From a checkpoint of a small transformer trained on Wikipedia: vocabulary 4528, no biases in attention or MLP.
Each number is 500 + 50 x the weight over its row's rms, rounded and kept within 0 to 999. Layers, rows and columns count from 0. Numbers have three digits each. The size before them is the row's rms in percent of the matrix's.

# layer 4 attention value, 160x320, rms 0.0407, rows 60-95, columns 80-159
097:478544480483535529538518445487524456484511526457467413519429456534565451534399483590508594493500584539511517564528522489486570520549529603442419531510577402414507532508504479534417513506530521531482401590450477510510441460529428367503536515
099:535475509642421434490500584503519407456539530521523496520504577479603444455442513445548521363456554445550506439577443465463488423485497526511433529482508534487567550492486503467591432525590554490413573480379418501533559465519498477525461471
114:589434428512455511484448597549456564426566506485391473553547572538397421532639532542433556487428591557559470600521413421493566482519493463484423585467460425422540522456505537522467449543433528517491582498429447420454561439518494505581382462
098:559504397513543512557511484513463480602521409516600510594553558472504529384518539471507440561451472485446565474452480443510528574442548470444499570524462605470583473654526485434593512503543488469489489480530541513485503456466482553481538449
108:421473438575457506480492475438469508568518502491488461384471575489546549610457462537506463541584556509538530435516559488555512477511440528507552475545472520498505523439471449513536446471430497499535557518583526532459525547497445474526570504
099:485543459503568558542592487481578472548545602529472483493568499465518449505428598491413590484523509482527504483554499524507406492579445472479545452412501482462513462437482527572460585449521500445481590509538497465452532518567522559493497578
102:547523521508443519582500497498534499469490490530522490466506535508426603488435534509478599592581462517509591501465508518563454443443533573479452487472488474548473497557523504465476486484489505442594497471522526443506536480454521509496498491
104:529477442589557486511590478511446528476353519482508503557497495506585504489429451488547500504562535553518611556512488454513532510547481581545590513490459454444537535460506499516530461564406467496532352459494463615514549484398461546443531491
099:496529537491523509460540548436546366483404490495463568494492572493564521552532493547574499548560477484574480379499525507486535601363537478490572486556355528491490415569512446451470476484572532438540582390450473451453485452520455490562545426
103:497471553561503575502473534522499442580590598539482461524420459531524389504514603469557402541535412416463479487462444445348495532495498486567524539455398522496520534468496507440426525578452552460480478499526484511491457512514445509558420473
087:510566535552492457532547542506524493511504467471570500499488600524487419440548491528562447578427546532518495479528524459566558499563444452483420507463557537535453439488517500463421449506529425427484530503467483582518530427491506502478542530
100:505505530522473452568435490601518557486492411487612485513491625499466462539494519369526429520474529395557442460452466391523585501559482447502447525479542608476468489466493490439517454491611534502578497442503519465588529503459514472529455482
100:481477609463478445540680388515436515485571493487438608527581434480500537489514535528494392521506447435506531467441516508448487571579549479544418546529362481470514449536487456461492393439514509445490461463469497454528456549551505545506557444
091:517388467522490517418545503499523381411501509515508504500472605533496554575417479512461454578495487519503515426432491546561507463453540516554540486508516554579533560397488577454547505429538479472518548378503449430510520400487465480467528496
108:538466494550492475526455583521474510489438402506605374495571555502450475574509507446440588517561544489471477523609402512546456551466472484465448497499556526504565528435502470472439527521637414494480541437486453486500532518487565465535477527
098:538598533458499451532575506475433570481597548475416594418607508484458421575509475508507533469573484554483547504454532473470430551456461396583515484510452430513594447429478541538407574541599477534467501561595500528534441570526547481582532458
102:483528445498469460411456495538461523474535461468555487532504618515439444486525528542486374479427576450483451483496447441599523471405486590426451558496516555480467621522549477509380491493493406490479540523444439412470494455518511549430509591
104:550435430460425511609430508482500465469441433524502502499649599473348536529553487494436499390541576587504463532538429442487522436506528500565563602498574493468391494504518599481458497451543524532398505496418497456529508475499444461492503517
104:557514553443491436518430484512564505453624548494446527499538550450453533497560507478521460544509541471443446489485504449567490476414552399414497535472445538560485533593603419428493479496564454565533538531480445580478463445402532504496565432
115:482462548491468472433520541449503451586507447508566489483510645551582462398431514470489476514482467511456522395502529527503442541594494553499463515539592533555505546475472475489518548374541481526519426383561519495492419472494507503478507494
100:488469515462454473480546623541655471481585463485493509411512397543491555514489606527470433551545451500538461510384435504413490426491555497510454474511501554516495450492508489479533464460517524471441522477484505439488554414499556501468515445
091:491480432624474494567523513507536549480549433444527561467518606518534530571457545508494602551578468506422524489477552481587586485497430507539471463524530470562521569472524467530530466522474457472533498514431417464415459509524569555492456467
100:484495512438597469495430522417461532462593479546482450485467607501427589547449550437427454597553566456504448530538510466613541491471524519465500538516476489532503492485548462510502495497434500481477444485581459525399506482440540538470481465
096:527549496457540504546487445552480504480526435481527554459508432487489515453461490486539424535393559525530515507409527544435498541446596439536496484448423458492451522495454536587475535415509462486480497390378532505518483566517520537557463553
095:490572407568507520473518478513410521641491483533484396504441539503513552457541522489595444537433643480468433507519508380461526471461475478466499465533564405500506477462526573499550531489510482493433453488458529486474592498450502512495461503
100:487497496591502506537469437525426446479379576489457509466587460457461471412529451472502454575574437442525464544467537562447582596532462516488384490517547552445529451507484576478516556517516523531485538541523489661559469521545453472498419550
101:461446495564503514592419574472527428479500602484528558465454560521606526471524533515382471453401529498514642496565461530604500470434482487507496534460506526548520513540498462504545554455483560501562533422515547442412528507433500505526519445
098:579515443508408509534486469548552427506525481512451498522461625499487485485587411523462479481537463508525510410438434594503519414503525590517460425479537537638460556471476469465474445568392486486496488552537512370506511568475512418501430517
099:481423511510482516515552493490465547512480488507553488503434519469520471509578463361498500502631454530467548506466424531542451540486578422489508513493492520528587540447462441488504507531563505502541509512477569460494492541488514503563532536
102:433540569560494526504416555533538418581487611519464466509541436479435617515505521501542510385571502397508366475479443540491486475496516522492535469476417610419534430512495548572495532567478529482511590458510459416489548443508460530558512510
105:507457511555457540506573538473506494473527479541510522493383528561530474496510474527528471541543514481538496575432471494433469478590532461510515468527395477491487362465452487509490570508509489490460558465479550530543447447427462513523509525
106:472581517496539506413495494523432507492563655509531485449518487476482520557534536576577505510494601557519477543423570584581495476522475554580464416472457427504505531541486594544565571505430402519529495496554527515551524512502515498372418567
093:481435462483471531497506624469529472537556544496451477532626430505514513479489427509533558549565520440458559555541400463554543425485456547502502489513590645565492481608489503460453443574544553482562431523553493397482501428543581548416459540
099:511442467496460465498512497479507500503488518514479554458528597547425446409545441538476536611502598504483572518445427517491523475419590445527497552521470535477514542525499504448484456414500467488468548490501488442551521506521485543453577486
099:402544568485538404502534477521509497491515451455496500448446483459497467491456511427477464596529487568473541508427470469529522486457518469527490610486439451533475444526548447472514467474489428539529474484439506555495473565478521477427485469
101:528443564487436480536642457462496431469556488504462506516523452516494516434472484419519601563547480487490536499428567551536413612493515500371576515514366508469510451494521464453518390534548488495469624472487526514429546569516470511382512600
# layer 4 attention output (transposed), 160x320, rms 0.0454, rows 60-95, columns 80-159
097:471547529459529537461497469539586544458515526392513543495510456428458427576564491470437536487454517357545498561500559521461531519510462502484550548443538388508409521436448498549500439502507494494439554570559520564541550413394456500428500464
099:492553495420573608452536481515469485540442461553411415474569460536558479541504395624544488554378538492546537452524500428547459435538454537430618542576476526512393464494503511533497431479468519531529478470471445543557575500542527487458544508
105:522481517462540429538560437497532396488467439505571598494439475440595519506546464438534471414431489486467469424587465459473456496529524507482561441534468520468516483565566652421470495395564481522586521513624531518516473487475484503428510499
100:527517467472545547439535489538481497521428483525462491506514547514607504549429477521539577488529425446537469445421470510575477491570511474498570406494530536483518481420467508516525487480461519553548439499560438463533484501556510547497556506
099:432443528492430489567473476444526532525471561427522448511558542492501431565568506394530491518509531473591510482550619567521599486486491507410538496543420536581505442549521490469462502443505483598481484572574516455504465510404500520469562492
094:471495482554556503493487509530576493481560580516467566474595497423534499587469569529577487519580435418512485492444529449526509450410494549493522474423490496437524511445358520734480539497513484431526492444447449502552502433559495574415538532
109:516497520519479542551532526501535551470493460393483489448482558432425535479492522472534532549461563526538531446556598507513440530412495511450541530410464385634516588496435465493459491485507433457537436500452513462508465526550476497503486472
104:526448522526508479588519469580484560447509527329547557535589513532460419499453507447585500545485484478503463463487481470580538576539462518559603580558472482538480469480530504585511580473424430537533378470555496477549487564385521491381503518
102:539492604500493428474512525411459459430394468413515580467538451433476504519471505473528450469524487502482480330485531555467549552423511456505563525545428470542534487464464398452457531582492510609487475535487555502557493481452493547515496364
099:530525398512543628518496568467543484564450544655497523533504568564495507548448525513518522470466492541545464510425577521473544484573515540602566508523474542439513570449532556423462458550478507467472522521506434480506522463537487500610524400
090:486549604508492501533399494497468524519550435508529585534491431548457507538502511433546578511528547510442484559437469545492476451477453375495469452442420479424495509562504545486468540517485529505529399459465448596509487546492526493518516511
099:500492434560430430569513437576479527528480539554580534492471546500474565528527475391467484457461497500497466512539382497516532538561463441515417501456543519425534512513527472372510518588549566436493456482407462495536437502502506482573465465
101:435459558512497392523585355522505501522515553403540481541476534474463566413460510526557452521476480482440491480369562555523518568468576456590455578576496512497544513519478402452541475419508449539457503436446496461500469499484517484541540432
096:500471494515608561517517504589573505426506448449573463622503518531541536536568388508450481554401510453575542480512433529438549437553511463575469559530498528525497555497580546428514435549472525463489465421476485459545458469444464614497577553
104:594530537576460393506437499547466544585504451340570428507532491602483465550417451450435557504508550455542457538585467402437436507497356521499562479512462425522514486477539494567462449551503427439509463447459522519563473510426495473568499512
092:433526482399498447433562557452508514462571547573405436483541478504437467538546572516476522516571586534497531493409430531593523503498488474509521441445452464481467415476520586535491573452630480504530545551599529583539558526530542559539473524
103:629532546524514436419526489518398497489428484519548502518595437558485520536486460528505481588461458505501524479522431436554494467473550476449475485450419517547390572510519520516421490556476459530477469423413485516471422425487472509499530537
088:489464574530447436542489592539477519443507519504505642507518511503546533537535481469548523551430556460480481516569514415422540517476533490430569554526510490656482487481546516438473496503559430520476507530461516500466429437501426521447560466
095:539439581393492438543542485465461464569497471598494432484522526513420490429488521498498462469471538560451530581454449474615426449479520333492414445447468496615462523525490564458524530501573480557535520498552467544478483549429606477518516507
116:501589462478571584525552443515559555606523507525489430540497468564569493490555510532525560531521453540537489503488449472525452551571521594547443560514513434483504530582527560479513445548515505516543401427477573552562566491501539487465529557
096:448482413525568487450552606487519409454455494444560511520462568436517529512574515518511422509569565487500449455507591455495517473534599528506443518526526462375493585400613481452490455540499560411380453513496460517535480482580407549519472507
083:477524426502601452519468490498588560510552430598469456544553509636569480529546550545539565559546503484426587415470497570623499562426448512496448571525474453465453531475481550521515490612510449462535465530433461533502537509519556550423458474
102:475476603466505509533479528424470495516504527440527502480497599495485498458501597407464416559439482503494466541599649574474504590580435480486527508508438436595485543487509470453526504440488563418516474460512494548449533524489497530521514586
097:496551529479580447539479464546473468467489594516528495478469525504515499428521397504496483462407471493481593425442436468486570499510581592583491471394488521412472528549512496581446532504445528503552524432428549544486472467434491541508448487
096:510485513561503568476549557510466575559550433543587488556564496510463546492471435516466586538495492568462421465522469325549480415474479531428536532405576511356548575544535524486524498516555484451386517500492375526559509546457522415532469527
097:558432511567471352487490425522515458503505615468496502444513480544534486499430465469460522515425423457500455497505429534481604506591500548568493539490538513448581445543513585448489490379569535455476533460538527612445446516470554532531493455
102:480446488549580506517482443525494538526493600493537524441500512509532507529552506477549510641392503493506551449497431467555550599481516558505502498454404490638470478571500509440520431546468438602482458430519549420490535557509485505414554433
101:553554422485495548497468472516558493533453521486494502529515532518434438518574512491464453536549542561522471417503479500447489365543482545516511467560464481481537592530438448451606375554501510399528471501448456424572538598519595399484505483
098:494493473487482554483529434428547429478517563337512498525484419449489454470552579470500534538394515577460517469556591505583481619533489515407531373556456539562583514465496585447523508512495483585490504509519447452425499570523495525448534535
097:478392482460462374461457552458476471532476520509466479452516550471509644577479505499499516486521459424486437483515547568504519443484468568508576472442442502426514532445498456572481470473500497546462624419497490496450538509518439527575539453
100:469509491583535525558492540400547423510476486524595394587555641607449502542433526513461426481527539516481551405437534465577473499525519456522510467510499529548538447496481473535557464430551518435506545400419466537581497471466499496562549590
109:493543526459518520430475465512463485465524540606540521417523433506441489561505551511537576490544532542556467518446537554548523496515458601494398472388513484505590511542469586508496536512516344537462495486535543610548551482562543489464451582
091:581482464596544502470484533498550516555451482450549463490616532531484509501516456488506452583539532455541573577544444468435552467433445493518487621435489511443516580503476416504457408558440515463493408449472450527529410500550547558493517520
094:514485490457478472500560492469509562498565468565497516438493463499472538434560495419563450594631433556463561417484543542476637564477557497513482506459439535578424458556453479434525430525485399444431512513465546496544513507541527531505556477
097:487523508490551484591495531536477598547480437549460422526528440577477553493554453496508510459502494562497482511461470538459390536458518459504471529500569465466493358533583564540460545571493592528501509503469502580584603532381617423500468530
100:451472571476432414499582483430484557491529494409556452595490460466483492496558522530503511435542510601450590473499526530584430523473491498423455582462488435598450375445498523533513562575479514545471509462479473476485524478525431535513489565
# layer 4 attention query, 160x320, rms 0.0426, rows 64-114, columns 80-159
092:493497495523388507477551476499515396490496540502433542527477447447538617508385584536509532501486384569500557479524545460566485415549459474444464490545430531548479510551449409527529509499480515506527434505548480461476450466567499465452506588
117:457462523488376466485498550565483458595586484392488554464528537402515447545590503435547473525508463451434443543515415444462459508455541488427564466464519503500462531534594444474522510480523417562504523495557406469455394472512592476532497427
085:518496502559497514537460488592510470530492487469424608468483515379564545524459548604481442525514571439531462521560569383530511418532414492414503484561426521476484467508475411605357425503440418481526410450596476439555495590559480623536535540
088:520560472426538426528491369514492505530468605549565485414542557473422470521527394472522554488458550628520606495390523514558416596401528474547529579477560461479523468525428528526556544454519453449481570576543518513484449504514409420575515494
096:460528453477473497512453516401537531554497502508469489568423553508468537427531363472518428573608478571512534442594493508497509523518498523544589532561457515536509495438484474445490506579464501398486512480515491483530523429486485511531486501
088:521570375513581451547522494575493511553481473526544531533552509477377537476550526542427444519437526526525435456496490509507471588546483492531409534410551541504513521529471478468524437477532522457504453506516527495477500552373535527504436513
234:464512525501574538525452472431510540459483558626485453521451477633503557475491543530481447481499537567614522478509558433540518487527419549472480552572507465436501500492392544546477552491491571408471522547488595546534572549536420496453499549
107:525702499594537468475529453473464481481494415470480532450574513508336506432511480444548449393472513519513570452504487471391462576559463501467466588461537480429483487432515477527500452554465498526499445516456529516493502431457497582470520497
126:572499502445500440517535592524471531505526522452517559513522505418469440511508454418501555556495487516418498567469477574507398536475591540548589502413486506506454501526603500502575560452479475541505555486529458442434438495391581435555465403
082:555515470454553495561444500469495479499489528521509452536556488549418417469496499431500569479459514588519535423439471622526515578571531617598486581476564501481482544421563610479552525407516498486479589564418550541516533497364490417498543468
097:520438534501495479512505534553494453482486471384520506485495468426509551477488587495485611517512418470438484541464460532538467402537511503477499471484475480562521533488573519563479431504458436498471415524511431377440490455465576501440512446
095:506485491588586494581515491441555513494467580558470527546508473532506587462464529476548459531546564510559504417497565498432496435501434590463487539541458529517511520521479431504430483523501500489425463466468619514559573540547419547434549555
084:503481555424481516516462536540547516554530476505392502524514494423519505533545469570552580519504431462496478493537426488444381446538491512437428586454502553587580536532395593454513463563506546536447440501490464490524407403492424542621465465
096:493435534477598549476477437460478442473369551454553543535495490568513466463442541547447465525562514475445486436484509605512525547557511559568436620509504514493511577371476525558443489460466429460500530506497477492429441625533441535523507562
067:466504527578546458482432371529527517508473568572553528435500502524525484503498523550495392469498553461551543409497508447477538553529441447469523496534565479422505606577452491506486414503605543511484528501468531538550567540590430511453519559
101:574508531488498479453531478484544467486506421473474520482481538533568480509518449498476515458487433479578531442491574543600614595530445566521448564480501476526529415502519479467533545588490540461427531471570528422584507528420477522466459532
097:437464496486495527558456500541564516551447460515440520522522451496442425514423552538499570430406471493534514589541503482420520457561523407559418460435448498469541488406522480519538567549530499365449513495528507549566476519500507413520445541
099:492494486494508447472391532570567503534535444508440504451489448503494485514428382564486544460440473451496494560472466524530419456512505608518520479501518495536470482521516577523604441497508498465528520623478545465510511474484484475511545527
093:527534489487499439526565407555432491521502637535522492431590444502494465447420410535489609584448476484528486459442478492481522540544475555478525542473522563479454464433509507391432532506514564585518392564465582551470485498458443554492498561
101:485508556440483516552453461446502587443472521495470475471673478464554487498447451442407440535474458453479549516452515606432442410574510521531466405482359453510508578494471369504484510528514460500532477475482543535475485431419438571537507510
100:500514504586510459457528617476557519480548502499526619517432559512570503455467529502413388402505519492490554566541550472422507548465504456479474521534476411571435481515495405488464474564472516491516404424598411509568467510515560557476462552
104:558528610501479474496551451438499436499572358492447549580440515490388546429487470482614485507554429499560538470468489520426431614484530408458575514497468480529421489535458462487487519410493529573547388519473525546521493516550506467477465438
095:530499490452436500576551506568530515508563425500462521406543528455455551563453493534485450527533476490491514559498521531566536490467416405499494495453504592593415577507444466462489485382426438484543521571436421480583481527482520602441520562
099:445517454503496449540527501521471540603457446490600547452543533513447552533577503495495535540546501529500561529493506402473556382555440612538515516536531435473542486455506513491432505504571481439541588488551434524499514595399488507427552510
098:481441491528441562503468558567523459553503567491512459526534474515389385416452449443501521506529417565466516460436431555587444562510489484553543458457520505534467474594472574492508500527561463528493494464502491464550470623483483483455472463
098:404560612406480485516492524607591460455519522469639532566340574443488514487488476465488475530526460468500480502566583560449459461522456467506455561505447497475459478581501445486615491419600490498515488416540444418532522526535461449471488496
093:565519609541473522473481522433420537461467421484440514405533498548413475440578485424513520526455511577499462536543467573458597612512480471540512496463471514493499421545499505450423557456388514580474453568469595511475565588486534436564395482
097:545597486441486460484500478483458504522398566494583458430494504566549562509579420437465518575436622567569500563482416522443536520615410530562393510518492422466462373431530494525589468441474400461414400537499479503547537500465498503490526529
093:489472572506571512585456584487403534511445469456516539442513477532490449492531510488465555567527527496527508385472527507457507515570534659500415534473477553587578502466496532483508526489532458479534499537530448490570496437497500528474516598
097:512544499531545522533451462449558602520497523452509582481462471571513488474520360448429540484483472559500552448499474536470550562416559530498628434502514493516471446500483608469427609464454481544506483483457520493550511448418500427569496461
095:493494477510501487542603504485505422434473500506492494501542511454500500503511515519496562483524519640458485453450508441457471567533460510534478539518527478493513459577474413531629480528497518498488450519450529404480579494519549503534423506
098:504504546625526447420480567459424492506446566519554470554439572428499451575502445553546465532566565434522486424469477511500424561492546421582448529509478431456516545454523491529530493515437457566564491389569459434507462467472466558511478505
111:440520492480561519466469586481488531550470554471431474556474546557534550488521404584466530476452597508532465467543503450436534483410462550343520527561546532497576494422525533491430479559508572463430431533573526441508597465540518510532547541
099:525469511483524567580551529499508589508587587512436494530489556566542464424531523504506481509514439504484530485478465552550563477554546540604502479441511491483372514462516527400449574490565603573506493523445457522488481504463421552487427498
091:472509492518499470388445549475524482483425491483455477494461563487532442507430433559504495548470533520548489517561536497509520536524429485386532563590513506498509457417556426594473447518475469461524475475552529483470481503542554539517495514
088:541552480492451451400484508577476422527503361445493475485651477449483532498475560577526543482504448407479564563511456551437426537524461488435427445518556531478394545443539515499438420532522408576579489475481479513503499463566511504492442461
099:606505510499522507513515485455504537512508495601500393535405563517459514348561493399498385431458554573525539490499499450515416541461446571518487506493555454467479439531462528466595533516509555449438507540516543506542540541505530514575407562
095:420534472530481491527534506576475578410494511475540537449486495458508479470469476461471497585496514405564491419481491483437613460535577502512582544466452478488458489488486370560429474533442479571529470464518460463475472503527482578508613431
150:479506557501606520549442467392550489463537622605506498483384473606516474506529519539460446484505510571640499494445593486494530557524434535508494462563495488436539499527399527543492556491526545418484521458462586532533614513509445483474497578
109:523567442457564470468422550487477423540523533459462555570488527514464512590542540545466617439456496576459487618506466519495560544437527543466591490504490526508463499479546564606460557386507486560548539568437564551495527352506503566514438449
086:582473461586467535470472405513502476519515396483469548469629456463397489473436508491520526534483420477457477484463412608508501567535478431527457512485501493493477589583446500445524499435515434573537480471513486503420458493488472483540501461
101:431569530426566454494496555451485559449471624500485474536412551538551461509530483565558518474531572451525546466543518433508534461392475547476544564527451476472559502403466472569508496471500515439485519451512454464453514463531528583475543520
095:608436409537451517468464526626448374572515461474590463501613401424556510510532536487499592440498499489496462558501488475429464522559526497440489449491555520496442430562532492450462403520476462518512449570506462500457472528522484393493477434
101:497413462496452529494520530616479403587578452463499505476455471471576478510534539523516491499537494456455473507512429460522447475470543460450462418447511480529444467585502512466432446477469468568465511582546455508475490499547524374518506477
105:513588555491583488553528410430486586421421515548473556441492439508413549558494497535505466531555508512545421519558508555401560468544467544540490548527485510480452486506471614518517552515613540442563489514481574562556523507560392600456501455
131:495481435467450487518492498663492483611573372395586441507599516456465465503489581484507543439484496393449458573536433447567499526543515434449510459477502543483396502536533498479440470498501544570515555538479450495456440492513545462507576443
080:465519440479513551546449451593514438496449486365444583491436533497644501504559514552486455540488509531565475514500523548487623459464555515481490424481489546572435431531532471463540454558537533477551511506580497528548567439413514574496543431
102:478416481522488538429590553470411481518399574528538518591535500505557441413521565566383474502495491528601524444486504446532534448467548562550453507510526538539466536468502495445436416577449499501528439469466431507506506514374511508548528511
114:448492456485500493596571427549555417582559628495495572528511507509623510543485478556414579538482443473445506507487544435573555469613509508482502460503468475467479566458469493497503457505452561541505443568471502510443423467426410488583599589
106:547477453568506500554476458490457557511558496568458449429500448504514511568589529393459470498455561538467599468491404487458448536512559515489519454534532461477469441513487580488615515443493508499489466565463574513403457589542521506488428475
110:534494427622434513500549524449491396499585514547499480443516533518488553426506581543538527478518472518399435533510444540448458496523376429476490521523494578463492539440478498507550456520524461496498513536528515482486480503541535449488452508
# layer 4 attention key, 160x320, rms 0.0425, rows 64-113, columns 80-159
115:447509530525529587525491465454464481471529530584440429573468517626469529450460480487438510432512499594537515514504580512497520495525380547465455510558521483442556475462401500540482545518440605410364464526480595487463594574537427530484543580
080:531513501552494455518517484528623460522455431380533554470553393449483487523407410554513515503521441415469524535514497495507436469452579350547499437434457526587502519516569497528502518450506472573644384410480502582486460467470597406567445502
088:535489544499573470432523482504561487376512570571481520468504509504541546529519547589451453524503504435551557485534517436485424422441480467605538439533471485541493597423383431500553499464544591405574514394498526525548430462444453507545501521
109:460480455549500617496507473466397545530491523578480486536552494536467494520522612423434507471532536496588498481474519551541522568556456530488539490589509396393555383476392502508521499530447705438450537533476591513581558551532506502516501580
079:515470439570574562548492535516448456456529572585495523449464503635501508565588580401571497533435562525576509454476557537499567449494443492550522549521443443446526546497478483483529561558495488504460482531531536462557554489559474559491485543
104:474493499474517460503475494472412525515552594574478510461457457566456574540535493443520421482508606486577588583501556438498579514497465526478510510547483447476586600529514543483532499468499593430423447544508603492492554514597453519493481570
042:441484463504503417467539505508488558516489503431519569385479455412522455559600528459519491571512547403490504449461432478462474520461590496512460505470481524547468473588589458463572500385540455542554508459507407458526453459538508506522452509
096:456463613520465531468506499479585553525537499459538478526483508465543487556572417489555541598625434386470533438453552589557485556584465526493557368461440515577532531529483516466553487520493441514622494500518452530550497431499545561534510455
088:496436522507446475540538473523579402552490481411507555594504453470472512505376471495482549420532396403458530554481405468583484484417545376485626453440418509517543522486564497453470493439482500520611476420469424559495428457442529430609476505
107:431477500483455463532533511603478512543528516368535543448544450406604458556602490486539530524535459418387448504501429502515480493438603502485533473331521518523499448498623508411506515468478478551517567445484401502493467430412560498563478444
093:529487522422485441502521476568605480551518491376533571509536539357504477507449478478514505470451469441381460497554433539521472487472564432513525488416471522580448484489649458451482432482486508554616469435517404581443430464378543465600449451
083:449513447408597555498432495490501486498456534599486496471482531603500577570575542495509436431543543568642500419457537568485553557559400475507521564531442482443498513488354527497531498543469498344521584555481521486526571497510439470456525550
117:480517512485514478559497473583545538547523384369534526461496507446547513529480507518478511441533463399485643561509493443545476430503536497485497498429492486540480495552593422479406451572563414621562433475455476408470455508386608509513502483
087:450554502522519429508496457513564514644463501538477461506507586462498473608480498518510467479392586506540513487395497442465462486515480490517515596573514461496480501504461448454458434602540537502431556432548463449463431407508578530523511487
259:524498546491442435482517529601544464539503449343523547479519477362525465530475468503540518523494440400393480526529462518504503487487601474522517456392465518573480523499643484463455456493496425611599501432472412502458415446418595479562470398
109:497567488465514450483426564577518515578446547436561355599561483457518581452471470448459609504476550528417460497530487521447440503559584489559442483518460535540567572560613535403458461522474440602494481535475428473524480527495519536481481426
100:536503505541514558534489532501424475501499531483587542509509535511561591496501613477537352572568494555566503462488485536540550555540476579465530455491601579526552543498485446513545511503509578560474575523458434403485580387451451450559546491
101:514546521449451490422467550469488593569542494488457560536521513461560419485684538461441412523501512566531557511506529548542612447533496551461491515475602616474534473487498480496400500532455479549407551495481457474485567555531542525455484459
094:449439504585469555430508443524553490490497449520545508558479495597511470503528515453462551515478542559432440553481520437566436440395558504524551478484517456544457467667466558586569551427488495420588420494412464545374465504482583492527518472
101:506479553539518432546458483562523377532493495529583497453403554475598484540526527465601628559578555502521434404493523411460489642496486520549558574471514443506490432457529492472532488578506547494475489410508487479522448463504443491493562539
100:541428499455498489579473463526470479477500483555413442562543600517534465506459469450505486492422497513511559495453509443462646492544424550545572568559471510492515467435541603499479538384534516432475527591379547482454605498504386471505437414
101:488490579570459479441536430460509516425494606487445507446476490441483406532389613474464528419463514426488540465478560476602509460473481482575470412498552517486544480465460530528501535512478411474577502440454465533469507442413489464576502514
094:561436473484553531466421460462496556444477536456513468549599537455510497484515441577435456466537426470523434573515542472490482487437560597530507568385423502428498479503541477563585452514522530539600477522515572503500482444460411583504556476
100:448505465475545473499502516497446484429530481506516506510547564530423514491442378415562513551511486478529485600425515488582558559497537482490538546488449429489370562517487561450584533467460495512486439571542494516621554454552463602509524523
098:494528514483493473560480486480518487419519524528473494535393487592461478519546533536453503442497489432520626582447563418466529475475478557458376553504497475434505399506449486502470509505465506551560515467533524523489549394542485469519522508
100:546556517551489540435499530412425585656476534504452508499518428547418505507534445484485463494496483537485556530471455556592417543449545486578461460487510476525474657477528489445452545553460559470524457528448530535609500508471484549484454580
095:597510554568454502490436485545558536494474510488489420561538499491519505479533500492492391479646531455473473544477540461426421480550470545498513463521622608512516570517533578473518587501462553409466509463485471508559466514445411593410437508
097:484529530523493504554572534537514496497532466524502579496526501468518489537510542490567526531526430509423587418513504577461482549484505521542517535524453568494502515465570486502499529502539481489439637474435482422402483480581550544505496508
097:467570456445557483455506479448507560450484517473461502443542453449557527523491517531510438457547506487497502543475486548515519502467532442448572483491508423444472491526510532515544510544584406535483533384538504574571510483534455455551511428
097:506486602477534503407525515484410442514595454470500455530488519466502474479532499475470560601419511486485512581515524542610439612591430500592505545506544507467506355479523449505567522545446485479495532531486525494469482522511474476561457512
096:568455435489496512547514496518517566515566495488473483457551423529622514574493457510537429470461564457511464431514494437481521553487483517489552414525361493478649429328466484490487474458556463501499609505499503570440542492451473415568556514
093:495513437563465513544522477531488575512444531560523431484573431617516546467467488414483469501457432460534384581551508423510562439621404495510483399540482415485524467493528487518378625519522595509463487500524561590506475558463515509484451487
101:427517473407630509556468393431546539451497494511473473566492474473491469450530468483541504537580491531522619446562515482462536492562447476414457525521452479512525509485466509491464534530467529468539401577507528549447551461468516486413451432
096:573486464550356492461471495542506495531497437421499582459541487501525476517478537489475527458512517495496472526481507478422461485584496500456543559408535466525536539510517456514502439502520510554457538500477504536519534426503510437456525474
084:433479486545551556583555501421468486454537537562468421516425556550445648439530524498487505517509597582459460451494572480546496523579499479565558482602536457507511403490490504505509551465563496446531475472531545499533436534386414470495452529
105:495518538474533422549496412467508436606492460515529500448513487469425472481475366424508642473483495454458419494497436572492516516503536512499467538435481520562486536532595560480522479489572504540480469510527490375498425534472563581534462449
121:421465477537529556491572454527511541431539531561475536510537517599584551634563520561456440466580531469532545449443537404520484506586475480502483531533427428445480472497413486518479529556502553417452574459478562570562606431531376409436542538
119:546587562456524417455487516516493477550485433424478439495513494391469432472415416498567583489492483444419491538556481600529531546441532519458504532444521544503438510517614549447541441500509462615512467487538456442442475579445614528550411428
061:547401374525476493504458493494529501506490532516521517458495505444534601519510602405439473482544465439546526547504468492449506472412461545569514467441431518571417553432417411567459467487487569549507565505414416479469467425561485502497587525
107:538517515452415583360473588444565497459487484478579505493426495463480643488574540535592442573553482443506474479528530539553505462439568552445471406574546550576497439514537499458518489522391496501528557496483459509546493434475481587561497544
091:435497565436617521520514498488477518478477545495464413571478569550496524462505459528472543398448485533533519487571538461377528513523545475423546514556431513508460470491507523503468522503568491459461435555418553495517539497486499445492577554
100:524467457461516529572488440529484522445526503568432482532487516513531516535540555519573402507506509566549596485574520454479583571543436548384478505510551502524445536459456519457420528520510565489556359603473538530627623460501463516453474568
092:516558546494492471534525506443539453545487500519521576502509531454393437486422470469483680474462447481388414519505421555468480549490600501478517527495501506493516538470593553561516480486520466537467533453533513446451443580427529471568481480
077:540570532503477450460471546475519482599476442411536484517556479398403354467402419432509499506497401497461438531571471545506459558474512470530551543504491485525522531491574539534459382543462483551501470478553457555448460507496594492544458477
074:515448416472502574548425561543418472520548615566537526476521540538580528485562561435509492469427478498505479497452459443451443461430483468451458494492470492484485462532475494489555550399461439455429495480439503460484507497477425569503609611
082:444531609527429473495469530586498522519448467427378454498478498448538432492363420504549587475439478431400482534454423521502483492513612546555545442488556495533421413462545585493532489532498448550468468438482497505434528506437479489555461401
189:534537551448434402480486488533527452546525449429553520454545456384506448481421435463565590445433446439422510521537487522539468499535509448509488548370471520551512533500666516474526475525475464654504498451547422445463412506480622419593499472
100:513608528468559450500439462494447502449540389516487483472432442508519498532587519503486520436514502501465533637519533476469578531584448647485537500501563515442458534438523569495502581482522468461522581546460565496555535516445479484456509455
107:415479486376528473544479421521469570507443470477476457453530467507455521525452622443451556433478574495480560578538568479565522438514432535427562541452470451474455482407444491625494484509520477535497471552498445439478523441504511465504568571
104:584513563545528558451470545530476445525506581441612542457409515439508498474421474519473426507553439568516433501473568560510453502551536545543424541559528560541488584549512465538508547473496443480513512424429471539454497512554463405520438531